{
  "num_hidden_layers": 8,
  "hidden_size": 192,
  "num_attention_heads": 2,
  "num_key_value_heads": 2,
  "head_dim": 96,
  "intermediate_size": 576,
  "vocab_size": 2048,
  "hidden_act": "swiglu",
  "norm": "rmsnorm",
  "norm_place": "pre",
  "norm_eps": 1e-05,
  "positions": "rope",
  "rope_theta": 69700.0,
  "rope_fraction": 1.0,
  "qk_norm": true,
  "attn_scale": 0.102,
  "bias": "none",
  "tie_word_embeddings": false,
  "parallel_block": false,
  "init": "uniform",
  "init_std_qkv": 0.0463,
  "init_std_o": 0.0575,
  "init_std_up": 0.0662,
  "init_std_down": 0.0662,
  "optimizer": "soap_variant",
  "learning_rate": 0.0112,
  "weight_decay": 0.0,
  "lr_head": 0.00945,
  "warmup_steps": 109,
  "schedule": "wsd",
  "decay_fraction": 1.0,
  "decay_shape": "linear",
  "final_lr_fraction": 0.0,
  "batch_tokens": 65536,
  "max_seq_len": 512,
  "doc_mask": true,
  "z_loss": 1e-05,
  "train_tokens": 199500000,
  "max_steps": 3045,
  "dataset": "wikipedia_en"
}
Each number is 128 + 32 x the weight over its row's rms, rounded and kept within 0 to 255. Layers, rows and columns count from 0. Numbers have three digits each. The size before them is the row's rms in percent of the matrix's.

# down: layer 5 MLP down (transposed), 576x192, rms 0.0662, rows 482-505, columns 0-191
# gate: layer 5 MLP gate, 576x192, rms 0.0663, rows 483-506, columns 0-191
# up: layer 5 MLP up, 576x192, rms 0.0661, rows 483-506, columns 0-191
down482 095:118114167098117144091115152121113121093156195143117097110132089168147125131170121097138125156182107150120130086141207146115104157125072177100112132121074184100164155168111157186105137154057170016204137052093132146113103196132093117175177118085109152102121169132117094134088159118104147113118154190149145083150135070139143116182087114173129169121110093122124161124083086111140139148126080181132124130132141132110113130167106092175079147168198124158154095096144096076091088100082126108101195102138162131151170146133107115149098142135124140114119108105085125133158168117172157091
gate483 102:124161106121121159116093114186148143169129174093084122123127123123154118077054119163132114108084167157132139111137129114125158099149119133126123143078088110088146124102156153099157143081130159133108078134055110123143092125118089116215075166167150154131170188102120080092128156104139116109062132138097162108091176071165095169084132103170079113145183157127171127156108060140134203136151141090071155109138155160135082172070161135152029101157148099157158146143140174169119173111080067088135117156073143141091112111117126112120074124096164177187136120103117110135112161108107113111
up483 101:074109066105133123130100118095159131107118167126155110162125149105083147143078181195114078103150192099190124134125175157100111205154063114068156176109141178132179115074096143130112119116172122161083124118107106100149031164150096174131122069115195146116145134141138121158119161100108129172168059104083153172136160069083134103140144134177106153098113102133147126174156121140146142112096136142129152126142134138193134157093107118085119134138168137169127155151153220096142163073183106095149156189178143152130140135120115156091110161126078132138138143101161106106096094144125113069
down483 099:130112118115122085156159123060081097111116132058151165119120095127147110140141168097167154109118138072145106133078105121100124188115072182139122117174125135069134147152135126106148131085126102165105158131185083091096210107168136150038137127101172106153136180138145148139114091106112094094155103167111107182147166117153119101143063065145120165147155181171048075143110119092134122097210089105186132132067137150135143115174149134111122161103176083112140153098128115152125148165147146167127154145131140087142145014147082142112160101135138135151129165130150144183124123170111154174
gate484 099:120127130165179150153132134100144105134070117151142156112068106115159144158124160124126167137071086146140148097167071136121098158107183173104169087095090109100104102110131086141130148133096114075143098094129106164140177145142150100109172110139128178109129130093093103125075120149120137117126091130144085145143111099166131079123124193174111061082138117208156132103099098099142090155121180087104066138104116151150145064143135142123129138087179148051174043113134135142191184168093099073162141155076175140145147068153158147189195166097183111145103179116146113162165120117142155128
up484 098:094157125164161088117170104155117141121147113117078189106161104144122139122140137114075114107112124168132139151082151082150136073125131156153154084144134080148177134129115114116120115136144142069075101061096171077155183099119122117152153092135117067166133106077149110118159089151089091103064076127155112104109152124139102181087116147157100139168127161127110169154108185205070144077163154093094058077127142140154114138116134100097126147095171055153118137131070077134111100131102094150159117151117086074118176079135150106152073144156197092114165153071140121146100205156114118181
down484 095:090193074120106131116197118129102128123086041125123112112143133115113155112170176114152185138102094139094117168126115177073058126098090112068088090155124145142153102179117092125098102141082128146121170139130149112067152109127075092025089157144137126041150160150096085101055154132147059134139123075083169125121137100129093134110106112184115051087118083136107111084149146167135110074145152135101107132142137100151112076157067115114148144108130153073081146157094096127152125108123140117158150083178160139141111092184135141109147123086097138136105116123126100163150157149087159129
gate485 102:089141120101097076111079102125116083153194110149131171087140137067103118203095103165129062138141135096171094134111153090115129133086114082146150170121158146130150039073060134100113097178140125140160157086125158074087131098083204117139104113085156088185177127114153119168096107156159142128112120115139100125098168086136137063088158186136127084152136140125103140071155109123102173167128201137128118163116115178135130126092121110135156149091101150145133040120072132144169102099111149119043095143140162141159156128171134111138144150136128137096186175096120145142133100174107086152
up485 097:128103101209143128128090158170137114106157200172076169123050144172094137079117072127130128114190090130137143167155116084082137066140209147165111171134156159074136149165142156134159172149144132170107117112163146091127092125111060162130114086149096116139102170095092082177168079117078097130134099101102133165143150098120110092101132110149155080174073101121109113094104150156140091137159147160154125171068102108073140103130097106128147179088178116084129176125098125175081122142077092158123115186142143124113091114098053142138124119130079107118171123124112139135121145165119164196
down485 097:158186117149141092050172160129122114143117084139170128063126122056153104101093117095141105139095133165103126092151170143155148131143131158110141117089141100142097117138120179137141106129106160178089155069148143129087172138087099137109156176108128130122168129116133132160124162104132159166011187060113128096100131138144132186106101135149159071143090100126101132132145112164136125141193105132136159089153136136089032121101122148114123108176165131077127053044096114112123168110134149144194116119098196143136158167159123098111116108111181142097220160103110140106155123182130131147
gate486 087:121128133128217182147128159158066095162186104163121093141148122082108085144155126075143100128105136091120125132119126075138143152077155114128157172174121132162142115072112110139132086166202153110061110129149097117170114138146110169106125117112098147123144060138118181164080140160128167131094182149114139087165144159188078141120147143175113159154142133133135105129172109135177104129162138031108109156164156119109110154102106122088095125130085084184103139111193087136079163120106156112055086143143075146133161119101163119163113035150171147117088086124092100206121152124140113104
up486 088:134108128193128178121118116135149097096099129134145189137121094154146099093085136172168165132137056136129121143163066159155155117182164120158085100104166123097124107123114180106135202129146101130134107145034170108111103152135097152157153180144100111186106138165169090190123076122114147115078074127166134134089189149121103132118146088096153140103146115135123134116176100130113164108122096195089135130109065117106113114109155149084126118145119088146149084141141126170185091093107115143158167067136198137083092151134102118129155161046133169138149155158145204129082101197083130073
down486 092:101132124126148099144150180153091085199183101145086066051092188096087088198156135159155059080111150138098106138093144118074118102105092139134150164134128147165148101098096103148149101146119141162066142088144085128169156124140111134170132118115167101096142133133083123079094146151140144151133161083170102110185123163171140113087138168195116176122093146134093101151131124147186123142136171067178104163127134114130137168114145165075084127181098143140124121133145051102082133140107123119086089143139121161160143137104137131177170048157093115137052073117110103192122170139123119133
gate487 097:190136126122143122147113115070116135128127113096152056127127128120121094109119129088121117162190102188194145134154164123121120158094129085119074119128141132160109137140141169077108133061098152162120163122117178125137117116128123110180143112126140173099081136084120133166074117176135142157133165078045101105159062154157192134133177153160073115111123205086080139133180113106101145137124159157106181139126125104148214113099088096144162114156158128132118146157174099165067056126170110167092070068151107166133143148086172077136087141105162073149144112099162124109087102155073143126
up487 095:134104113069151120117160122180235099142134151088080142137120105120128074095116099114121147114139143120099119140148129112177102068093135124159136202145114114137143130131094119184130206107097206145106077169141118152110083094115123181100136092152085148179116111101138174135136145098200134133069142146127168093134206154101186164153120177103106090124123117133110110138060111119154103142097146104110089077207119111126126091095091134130091200089099172128151099126127162119112087159109156142104063132161142147183110077144141141167177129153117144057140168122078151128169113106148132088
down487 093:114238168133090122105170150141146118086157104127080201111141163138116130157172119140173141144206128088124117125097090101121162092156049151112160134107183098110118128154080109090059158156167091125153088100120146119138098125197171121137105119135104128135152170125119166156146142178068151144120074113143138112158160095090154108159155085155159072144183113146129142123127175112029119129144120128169142146166150187192158091129132137136149091105131133176119159100196146115119197115123158147124150098103170118102139145126085167078105132073138156164163096109122098122151164126084077103
gate488 100:168153076121128157077128112139121181177066122153128206081183151100095090127142123124108135099067166101152125102134116109146115110093093184139122098141105072100104096144107162135144178135144156154056107130131128186151147074164086099092174089126117092119098123103165132134118141177114153064086105075115154171111119171125144109087077182171081114161150139154156085110044109167120135136138120137085173109139066117121156127121169090100125125130137060114148146157090120083112063136082086119141132098174130176165121095149155068128058115146139132133184160172119116159137126168066111102
up488 096:142139068061130098140141160125136154132132151095132118068091173211156122175175145149111154178097169159130124092155102119123134181081108107133125139161128109155144114146151127141144129103124109132142160085165169125088167053134082192110102122081112107166154119121156148172128117133113106152150087170158068158145121085133129142112131156109137107088208138146188169113123215137090129079110127183118163127127114100091133128173138098138122126127170144119038189136140117164141104168126127173090124138155062134098130166100156189133069105132192115106122120153025126107136102171165077107
down488 098:125134125173148123097138089143130181114127064100094121111087121168160095104137124123130110184143121113166188149067133148145119170196157158159096074103041119167150156149109140105111178120152134126129184110147151136146141137098123152139163200152184082168124132158109089122143058159058153169106121106143104130113069035100087145152162167125123183172124108117131165071093131143148077135142126127154088095198125085135126100177150118135117120117118131149141089133155135118139119160100087072155122106102171193172135153091153183174112126153161091128101054072106104124183112107115160109
gate489 093:157140113079142109140134165135085136108160044119106123138126126128184117110119105098231107111118116175129143148136094115092125073096194087146090148080085100111097125129130137103171088132128170134175146196115088109191108084091120186108120050133162137118120163102063159131121104139070108138121132134145168135126145085154056082092112122154172126110065133156097147142121175123166097166138149100163169156168113140108180158094131157114129096087127107053087149094143170165050131165147154177130159146148132129096106091141139122105098134102105137175202097109085061159117137131139130141
up489 090:121207135185120159122138128095160197095134121112068097106083124144109129135133133134091131044110106172119055103175158096131111100057146150112177087114108090064117103164154137158153162090175129146167152082198102105116123113110146115101085098120134176093165175117113110070065132172178145144183144159090077164086125165145146119137138199128122133132082125078174102134145153119111110152151180105137146118089131120155117182122126122147125138135146130146078155100123109137098120115171183185191062102146093121132114116080098165097093156134111147161123082070137132135110117164059103110
down489 095:163136145142097194138084151129114119096075136104164091132157137131083131053138181182114139110132145161137167137103075166121179156151156113115126122052127139168145095140100175129095169091150109089116102123091128125171134180187176093078156139088127157182106137076108174207091101160137136091185126085128164131188102090176112147089085102130124161146164137117146108173171095158131129132118140172156133084159164084157081160129118093137133143151131179179142167115163165105127129088104087120127195122216068116122132159103178079156109141123161129103165106160116178150090115094145137106
gate490 100:117114146159149143123196117104192152143165150110150131094130149196148130150141100159162064105167052156123133168106128071136131141115141081150150101120116102077107145156161083117140115072145055165164191113098116073148110156094087138132141178135160157071115086134111142155091139166131152156124098139159180100163082173166143153121108130204129133058151123143056160189127140176123158137112146094183171070207113131103155111141138130079147134091119123173141134106134154093082122068081093145107176164158144105171119127111116168137108095061140103168102106126104157115077086150122121138
up490 103:147127118091188136106143115104116124141133089139165122141128104044097155162137085111125121117105156101105158067093108132108107135158164108156079147148109100093110164204138100167159164158060144133128161118076145088104101102097115112121139141133123106121158175163105124053144079172152169149149127141114118185108140186176151126129082155132042117142125097107116180105111138138131068085157110124184130187143142167097090093129136132111126121102131115206111123104087127159151145133133064158090145114136190132129197100106141110064154153024111073153181118128175096147147176162126072106
down490 099:122082096137127127133142148096057147142119044162192166104093123155105183069130133100100091128111146166152078161130176138135139129120061129107179085119078162159127144163103119137152098127150143107149160113154132144113118167126125118105114117142162123194051093079098094136132189089154164147051142105149137080073046126119128151184142160166109153127143110114178116138131100110077139162116106153132112107113139078175108080134103087119104090181120106052067131153145159129080134103090152099138137044140114123136099142134158123093168160139110160130201099147082126134157066102082134136
gate491 105:207091162132124126088161160066094121159093114158123073135106037164154160136126144095144104144164058139128143085167139065112134140132148119113096158087229156118121117148162146065090141105124153169130137184090152134048122154120112127102138108149133147130144134114112080182126124168111168126172115133095123126087178105076135109138153130117116163154144116125161145139140198153165124085118176161171144170106128150154083114028107096126140108089068121095137142158117104146074120114156052149120163125171159101118126094165160138171152099157148108178136121129118071137089163099092171164
up491 106:152138113066125107101142130137165113129113129088119153156120165078126153146146196136124123203158111129095148164092140137121098108124125100099059097101143107150139093122094176144112179128128150132161177125083203160110145128133080088120126126143089123145155133170134166161111135059106128133124134111151161131111123103080125065093131099163135190108113167117158116160183180100126135111091094099191165146143169128085046203168118160097156132129087087143088144139161158139201152159156179180111152152151137067110147099079157076219177130105130129179106102133116116125099151048088128136
down491 101:113152089105153206113136143173099136118077184108136169101115135109139157142168117148084101153133160181159092123113141164154098142129100175107104121139141096172163123122140165097131131119145111155172181095082102073151150181134154160159184125085119086176089067141174131090130139128116150163143140150126029156179125136169174119135146101116147129121127160078135128144155114139124109194054150137071143137117089114113071163168158143103188161147161098143192118170141174128109151119180168175136124128128158138149109060101168102112168072127157086139154119141123104192162215134159115074
gate492 095:144116134205159107072110137113093126091149134116102137118149188158079068088115115122098092140141137148157084121056162165104121084159120149059168144064103140160101127089122091070149091074130149125167104116137104106145119122140153141122099187118098153172115144103127168120141126074164182197078122199144141126130102067146109130164123157138114093159144070159071113126171115119133087149092130112098161144128131134098102062150160123098144123124113116107106231162071179151112182141141100117128141164147181133098122164089062124090144129164131129154117169062153146092177093098104097091
up492 094:134161162177153088067140136152134137144081145088121175135115130106120083080144152155103084113160139183137120116169128185070168078153066121099128140081122134183123168091074080134107161173086171095119146175122058105135089157081158112104099141136114121112087144063113122144137157176142141147105126091102098173140048113131155160123146118120166116146121094113097107152126135078141038119164064146100135180131075163164164139069078091099098094127110149113138098124104069123135073059090116132114122101115132145134114164153089161106096160110130145110123140130110104129164109199071195149
down492 100:101134079152193157098104121125120138132134188069123145182097191126169100145154096118102204205158169131099134125151216057098140174098077140104112116135124130165118140157150114054140132137083165142108142137110145086061023135142139141159133179100091155116146164112104174183130157133066123186165149062060133110199147095123095149150119155113142094160126115093114089102147132134103147162138133126096119114135103080109095103176095128103117160141161113149106151183131138127135180088106139098114118115113078155124169158140154135096133132129133122112126084112150196101122119134065097152
gate493 101:130089157093211097099131065141133174146101114135142128107140069098081097105171097090170110228073127184148107132110082135164095084090075162126161102113118084150046182110115118164135214081165157140099175116153124146084143182147094131165139099148119103120142120103119159151157127092110131150177122088144105127101121146156123093117134076120132076114126113115174170174192066111138183161121065175100126087099157200140137126154111095138091139194139119129119129138159170141152128098107101089115078114110117145147132117122125142085145133193097110099128130108151090150170168136116091119
up493 105:135122136101132155094101160064098111119181115146189100125142098102143118140177153124096137129093115176123136165141073129124156117109142195149086168097115101107118155123130065132128136120076103103052181132112162149113195112132159079130118116149098160113159128117095115091156121066153131184100157094173138080147095105147190102113118079109207173116103129132127118150133117159174157161162150082157083133150079109069145165157175096120156127044102080167100135110117177179165141146113084098135117117064123156150098089074135080110113163148169097146145138140085041084136124115181095115
down493 106:111111078099147111090192169236112129134118085151090100131096095146151138091116138153186127079109085187125138099102135133140156129194156164140112107115159130144175104108145100139115091175116166128113145074112138086153108125119074128146136053075127078078135140096098096090133094156172171142161154133127122093079112100130135052088098165169131190114145127133110141146116151142150144078152139052125104177136151122166190229139179071129117164127117110117106157112107113167165117126082123137133131150119110147076157114083082109145073147121152117168102098119112105131142125084199155176
gate494 102:160101133086154120115100114113135130128076124171099115131142150092102190146157111126126198132107113131218133121124172153149136064133169103171122109176140147162118126115132134105111125103192105161205113123141124190105113156170092134135153140109095101112139144130148107075195166175154170090102160151135121145165141112083156156143096136137123073136074107129127113159124108121152088080094149068122146096100147143170074161117157070143102121105127048159171162128181108177145206049084124119146141098131084124094068120144152125186077133143123133130189114154145160108107108158047066110
up494 107:101098155112141150109121063158155159123153062116110116168177139155124087175136145099128133106121110162164146132136046076051174137159174103163083101154159107098086141145110112109119141116107137106165138090157134144145117130122127174099144080155053155138120101112107063119147141117080166158129108084146113154141123157151081144154164153124126212110113079135125132112130131134169096142154161121088112098157130112089056100140079135193142126158104139128094191128138143181105167121199112054168107157109189119123145095112054153105064162098154128122093128176155133162175113177163070177
down494 105:174165077120157055146130156121135128084127134145109107129126140109123129130147058179113110108147100129127106165133113146104168118142132111155131145102102130130178119102151097139093128133129120054104120132203143054140099160117046118063102087142175168108154130111107054138072126118142171122163140118169143210114145110149130140165153097071135155109134172174138065134090074107173156129130212187113137081178136124121132118122161159092169083157112101172111202132183115146122093113140076088114177123048120106055099092112097128094170120127129110105178134123155108152145132116175114114
gate495 103:091126160086142177196112092103112151140129113096110102125128082209176145081129084154095111127124119159174073145164075112156137144138133115162134122138148052140112118154120104087145102139116140130129135140127138093126175077148056119184122152136107108120082176059072144141127171155129145148131133165143188138073133120148116165153170125136138113164127154135085115152111077164128092142080136112139111141168131150168101179113076131192134099101098177114141160176105126162140209163167154146093143157062076137059152133146148147189229117134091064124131125089150145108126098080138147083
up495 103:153091133107180109116144116149079071105173139141126158112158138121104047143116126145142112105137150122084105109182153174105162092138129096138147123099138128137146140118106138145117193131101051121143082148143150139161118129152156128128103163155162167099108120169143115170099099146141114130136142121093135118127120112160094116115181113131139207128082163113066125036106193118082102083160142166146044171104119113179098089127033179042125060134159141138198129103115116141091141136079095125100073140170115139113161124089141092097101103145136129082166086125136059085184149091145161144
down495 102:082147143137100137157108066191092177144196124097124090183155080145094106165120120143100141141206121144130097111102134131092094092138132090148094106114139068159107116118124100108130155156131132133148069082143190053171133122166133173094118105088138141138168091120110158138188140123148141152107071190132158126148128161113124099163155167130117176175116164159154143107177138074101079075121116142208114119130144052087137107118125156152130148109172198104109095184118129147089157120115109160133076097090136100156148109134125139140145185182080107053114033111148140158154108122141157138
gate496 095:145091079157161134099156144156093123169159171139066098115100174150155074110120128159095085156111177145143141051156132128104136105158134078144129114109175113129203151145134181176131160106091121153165059145108108122104142135112142171119144171159165122125080159065106128147122151147119185145165131133156132136106130200106132137092159114183114184170086055089134119091074174125197126163136093146135164189140127136091123145097103118073166135159107141095119129093110116107150134093134132134198156101148150104157132206113142102142113109146154191099066163094121126204158100093115115060
up496 087:133123182138118138152117116144104069097105188122135151094155080089148100168083198127177083101160104057097123070120084117134089087126055141147137184188142071072063112092152144108142110132046096093109102120124093092077103097134121115109136109131149117121111152125138127071116110137135152139065175095113117113146087088126127122142157158110135155150102159162111142135101117131078167110162107084150101136102194154148123104105133127127152125149153194106128097097112145111088056164126134188078117114114075096095115150104131119104099158244080129137113119106085124141078122165191135133
down496 094:117144090103103151165162063134129152136131110109111106094128140088086109093090118149140179096122139123151077113093156109104141115188126088176138111045171130126133139120122191140118105155029173182169122162178113116131120073095120098087084107160104078162078193148094138078154118094134057169124158171145119161212111158142128117087151181125171153126141178142151142152079124137119093126127128130155134149116106159169148128156144150090124119146201207188099161168096166116107109088100170138076137129098099155115153139137114149146095080109143090088117105122137086194142072128117115146
gate497 099:159172119140191170138124088221151161118109137091148156106151105144170172169123146103160114139134071170134127163088089114118136154120156121088166090158109138108097133133078120125143087112128190114118072185127169130085133111052064083146116154157142089120091169112171110100118131097056094142076171086113114136138135158109142087151116142115125155129113054139178160105084154209121083186103149093157114125168152137118192180126073114173146106085084095114138129148160088113160124138133141137105166132133126087207123167121159127138112156086099144091143202088097104181121119145133119161
up497 102:109145093073151166147083175167152109126109111094109121109130092199152118129131152110085092146149159127090119121132133122096110103202188105140099213129133162127137055177175201141113102124097119162119124192141169148114087124098157106123072182133120129097177169157132122139162070152072134142176119095106102132130163133143079113142088108165154171155130129167154094133121090119145065126090125105094170105164136145158153084097185163053125124133120141134078135124124119137188109115100112125163118109122151126158193169092159107158126102184078059134113098107120150123151115182042073137
down497 100:054080112116142121147131130160120125097118100178157107133107130136129144129176171185144139075168070030130173169155114139132145094073179135099107104079160114109157150080127112173188105143104173150127096129189150154161123104164123110117088110120087174108051112175139060128153128140150084175091087121108074114187088150089124112145122135051183105145133094091184075100179115125169166132121067125138113135125163058130096132161084148153134084125135149145103171133169157178078180174123113142119147107175116072091080136139106121145104118106122118123157146160109130150124128157136114152
gate498 096:125097084147200158186126109064138119101120122119096149136115080159112097082137108099113131136135141077113109092146123132181083111120147121146151134110125126187136121122102103093167135083133120198151114098145196109172139186099106189116113119153075134123144163197120083100162106116133125140138132144128127135103117158109120113097208195165151178109094156150117161126157150202071149148175130133148141141145181096105195183095154147165139141118058087133151152158147150126084134099114152082139159150137134108127125039137135130114114066159129184148164204059113121122084081151136124205
up498 104:154112121105078114141117201128149120090036134113059145098160105148109111121167119116132097151176112130134065101167093102190108163210102096114130095187111136133133145165149083148134123116119093109145174062121118123143081213108086103101144150226128128129091120144181129123129104082143136136154109114145117116080127140150140121132182196134160132130107164118095077166111162105142161156137094101123107101167145086154152159108161164189131143178158089093173150113134152083149104089134186155148157164145177165145186086099141145161130125121138109106155167118154141188147114106046088128
down498 107:079082098065147167127158121065113139092084147114072175108139074100157147144177138051118135157207083106154102099134086142151119121172137149107118066077142141120149117088109091110108105104127141061180144110141095108178091157139104101144135156141168141136154125199136070117133078082208145159115145162111168141129088101162141090095156138122114191157187159147089143137106157139038143162150133110121144136150138162160109147138100094103090143149141130105154141121143166138131160104161166170140111166159133147103098137103111098105102139142153166120149089136149128057165113079028090153
gate499 107:085108110121134043155109137115138149082104056128163099131178116054137121124146086129130111148133101113161116127106110099144119077129111109138110125091072102177160137155197145144138125145193177185147128118143169158148092109149201135151106092110217112138215069125160099169158147143131111122119102131130106134206150156157124079088152101171135130136067089112183170166143118109142148119181148089065150121150104122143168070155112105141104167063129141147123107175083172149154076144114161127095112130137169148142069162092157110156177101097118131133154108172131120100188112128141176098
up499 108:106105149104130078136115155140136140134128089136102206129077145118205138118115130154119158077085149149149138107126117123127100082120101104154105071083103174161123131084046144151163146141097053069129120142154096123201079206122150098132115112131144150157115101136154069091122140150142047056195122106196107151141124126107122086091160142060162049108122164153124115181100144159103146125112113109139177164118104183122133149125148156138147073162102127117175154143103135112138150148124170151080082119132104152118039110179167096163152095105099148121121143091154184139133131143083119133
down499 103:100105182102113113149056099117167114137136094158174140090208076078177095120085140085121230130114157097134155122143151129154116117137176087129092160157114171197164139127147130143154104091140140151152178132140142149138128141086135100107148213107115145132127161130127076112122111100125111117119159159131105119131189149125102118135130133116110053077075116183059196108133133148137079125132156111114120168125186144194155144107129136165116144162111122145182125069105057095096168153116163161084130095116133092080157133096169083152111081111091164140148143155120074138168087179096110177
gate500 101:047115196094115135045115151142159154128063065138109130104107181144093099130135140159130128193131093103128109090093104123102145136114134068151112142107181133102136136095179088080137144125071120088161134079142146144154153123172137119090111166158135093164112103120103130101075121108174161108151159097111146192135138046140115146108215095167108118110179147103146122146148131128188138068124151209167092157098083116155041129116148141094117088103141105067153108140142150159102100127094161111127193159118120140166167086145135083116149086103154108124149112104135095112196154169131125153
up500 097:144140149064179064126130115144114110100162142149150134067112095135108096136076081105189117107134199159176153129157065116126105121088073143121180078176073185139135167155145101151077115112101114128090162182151190148089113125129100129149135076125120167145075113149140163122115133139115103111129121090140143107163204169087125175113133093125152136160193102125164117139160139071164106156117163090150124129121161185183199095119110178129102172131139154115101130160163076098101157107124102147120181098119097152111129059100141071115089118172125146155095119114127134135111117078183038143
down500 098:130118093166112160148138140090109167153092060066093114090117163156151118189110155109114112091107142098077128128092140016124139164139081114100151149097081163139112117083145054143161106140148098113161095120151058077148101168128089100142166113146160173125151137120122118099153183172115132129123145178147099092064195152093112131123147130047097115136129140103137150150133102061152140124115147115097073097165170099113119179112106158162153078189109141120166073158097110106146185154138190129185106137124147143072128176148120111104123131032151119111134078101119126117123170127106165135
gate501 105:148136109156153160090156117101138143128086155079139140140185105086147126151070082180178105144159125084161169104110119065177138171131064181135153117136101088116173131051097172102134161091115076099119118177163146078130114109199138080147139219136182128170159097135162157183113140102144085159104098141097133124101100177147135203164134122169180123146128137135111149071136107114074138146136099123157053113134132169105138188125108122116116090140193162116140150154156137133091139084112113128112114114108136114127125098156065127106103114115160168132145232107156128161117166123178159105
up501 106:145156101095140187108153092104154156150129108125165102124169092079154144125098122130147133167092163082139127168153163098201123132132123166084104117150098168110083093114138081185159156116164191125166164167155096159141132115160122156092123138135165104141114147123092120139134098155138123145104068134101167110111189169192133219142136128141168085184093165214094131115111174106124145073144165144123144098086133137147146170128131192162045126144109115109110040156111147146091128178106125156184112130086125168068141140125060126135092133133131149141118147149162093175100065096114066100
down501 098:091153122171133148160105126121095133072138056116182155102108067108101173158122174176107133150153151070116128139091124169116138106104115141088120113116110162164112159166132141097140106195112098089143092117152130143141126112091159136157175181214136094063101177141104143133118139138120129131124162097117107183073157150126059124121181080158104054161125146119181151125133161155119108082091090105175089125131160104130098104105161078086155163152149106151066169117100162156086190092107085181136123095205161154126143144120075110129146141132073173119174095132146147165160110095081073154
gate502 106:162114140170117073118128071154183147135162105053099111107114207123159161144086130126186124093094096155125172096132151090153126107143185160131098150100126166102109207115131087186175102132111094065118118124097152099112076122100157141163151169131071111109141139156105123188101112078112075101074135100117116159146106159106101152121092115138113198108104094121101130162131142108118170142128136122101141118149116119179091104168132127113180095126181060103181135143138171175110092160079123119076106160204167129098139165146098111124128125102148116156062117168119075158094061077183137105
up502 101:152104102126138038075103168182191087153111116149128130162151138101078179151099186129145130146191123141081174167128164124146139120183155127132112073138179152169156155103131121124093102143127151088074100094079094113154123135093143125102103127181130148081144158121111139112165113147107080096179141091085109079127128096117165124080146129124105170160193112166133118060102135138123101112121054091111154122151136108106164094100113072176102159092105141130114122147163139187057112154154146183138115098149155087138127140148097042088142142167113169118212120113126120183172146149124187158
down502 100:127093125167100104193094168079114104144093166152141114187136109153088140087123121151138109109136180082125070147084139120111142113140090126148111127152097128076154121121138147153146110094221155066105121125101176143100091163153117100099139186143131050160080162125179120098171100151098112148138182124183196110082171091086100105134125092084082112182136142157121167068105150069188100138112167073119142160112100131183146156145111102081126157138048098122097137187145132086103139131157149131090073151147118136128143159120175081052108141105152167159149142107129186118118097143115144136
gate503 095:122085102115138047115126142090109096092104130085124101200125127198152140127131117108092184088142101139180168125062135089161143119114142109150180183099072119131144147107113107123118121160127105194104126139105120113129113141090179160074137102175126086128142125117071131149145106097152115175159130139116174085093076159127124143108103182119082208110131107114116141095054151119184127190063158111105108155117122186071112132123165102137169089138098128072114119089139127125144133074176094120147075136149116127119145128113148098110132100090211126120121139072191152191165114159150209120
up503 095:135120087118126172157180093136162096120153054163112117160147149075184101203100070051157152142165113113099137085139092124138162074162097108166111119094164104140123139129096127163128172109187141062104112140127117132144095108076174095159116113095181129133130171110119186061198154114127105105118143130110143183159163146109133164122158184123126134150136113130084102126131090116090149123119162099156151181129095052078133183140158097106103157111171174163098152141102142163132162122088114184106159092123091127098136068114146122135118095108100078183109121134141105158196110205072134106
down503 094:153123113140140123166145104112121149151209051085155125072156123152109156135141155129103107173097189141152146165116160155089176144106129140176119083187121193123140118171140180156132114159111073195138181091113051155117097124146126131163111123118067103125079141149178138145085154120107156121108150155095130088105116158117153101152112128119202083169150117096129111097162127099071108122091145222110130120120119050155143070099118059122129109133120143183121146148140134125178090121115196113168147146068120110102102127140148121085173211119114136090120097158115151107095118072116175097
gate504 102:165148144156130104136116140133158079099145090129175129149168049107167108150077131091062155153121183157177160103141155122126162176111168072160105100077113135161123136076053101131099174130092112114090153139107140098148156075070210137095109137143130097089097107113196061109138117098163120127092116095099145167160130149120095080120175176164112132185102118053125187155143179100131113134162128136147180169147125131189128120108096089129109144136118136079121159143134161140078137100101106049145126107129062129137093180126155104118167103119162174130109151090182086093146081145123143130
up504 101:082148123145099121141139151110125135085159088167147076112168064106160110074151119127088140103134183125143090122126150135177169124114138111113148143101044115132021182078096093100099082138112080088131101131111130112171120111107185138108157130181141181139125102139094190057111119100090128118061140128131183113101070143097154109114185143134127098100126091125096180107149157098133139145182132118149152086133166092158088133154098120139137179113037184118119152137164176153118145152154128133120127054132100116202160140142137070101174136108114099109070110135193142125139119161088143104
down504 105:111109133156193136152139112166160136116142112164084128074120091147079163137105153143078151142111153116144157133159146081115138158141131104147111150058171141098095122185116113100140103172045131188133110082149160110142151076196191192128106100152099144157112158136117171120160152084108170124132145127103192141126108141087093104074127149131157161080141161113056116187169206138086119109159167128153144115137150091127120169175157133082087174143198202107145139095153121124079174156111130163151147105075074124138141162106142108142093102110148104112132083091175121130089153200099154099
gate505 096:123065113152094131132122164141205092163075148110100150089124154062111150081166168101116141121112124092150175146150140110156143160136109080143149132161142100081115143070132136123108131106130156140136084112082136100084137102188120108167093159121150193104165173173181136099125114119061128082093163121154063111143105165158100129130092124116135124143087081120104096191124096146181156072135126163171147111085138184148101089120093094133054140091145076165148122187141118199118108135151166099115148159151098144062178095174124130128113127104172126136151179120160048161137120153188106182
up505 100:104132098133149078082131131110090157161107114115151101151117109139103150103139116115149048150107171142089159082081064142164131104156133101160113095169129088110183133096161147089136095097097098143089178124073154119135115135073150176120083097167074123110128185112182127148170140202153152126165162109177144110069121139142174103130112078144134140122099156106150077114127131153132079169185145112127166172095141150114173163116096174137145104153160155222125121169149118116098181132141178169139136155075132152125107116169083119131076118129192157148185125145080067063153089109134055126
down505 103:082149112082090141108151150105143123108091106123092151129099094174134098158147144125127117163122163127139078138132122136077124108132141160128110174160108101117156073162113215092097180147107087098130157158107098075159104145067150099086115149123092119084192159140155117222091180129151178095061085136102141136166146138105137115123119091187125178171137109093157186153112119186134131102122101093108144145163062105110086105120155141113187123189134099097133158153139128160142121157146132150173140148096148147095183189176121137097169114084123173158214147166115128143173116092210145155
gate506 108:198128160092169108112143128127118138169166098134110191113125105072142078107104114092120133151106112103075134101165155088126129153141144124073179132169129104152152175103040054116153073100122080139134122145118133106074154122156075113102117102111112134085164183163211106116065116139148125128094126155143124136067155128134090182090130121056167112100125133117178126111137117177169180171138117099123071102144171132208125129117098157164084131121090169154163138123160122188140147141109120115090091162110161080132138112057158158151165131110159171166156167172117105067084133091114159134
up506 109:170130143131095109086152135149133171142107104162118077026104140163140122090120124165131146147145085093175134120158189149108172140160158137134128122112081090130148179093127074113150113145074138133093173183137087096140105150102062172165136135082121139162139124156096117063135092110100197066104065135119135151144135109138095147123165114098137157135165071152085113156154116136182149157119126128142137154113191157149168164115051095187141098114135056143066109102062167057190134161142132087104100120174137151102115130159125118106037119116127136100157123152137099083166147114141133162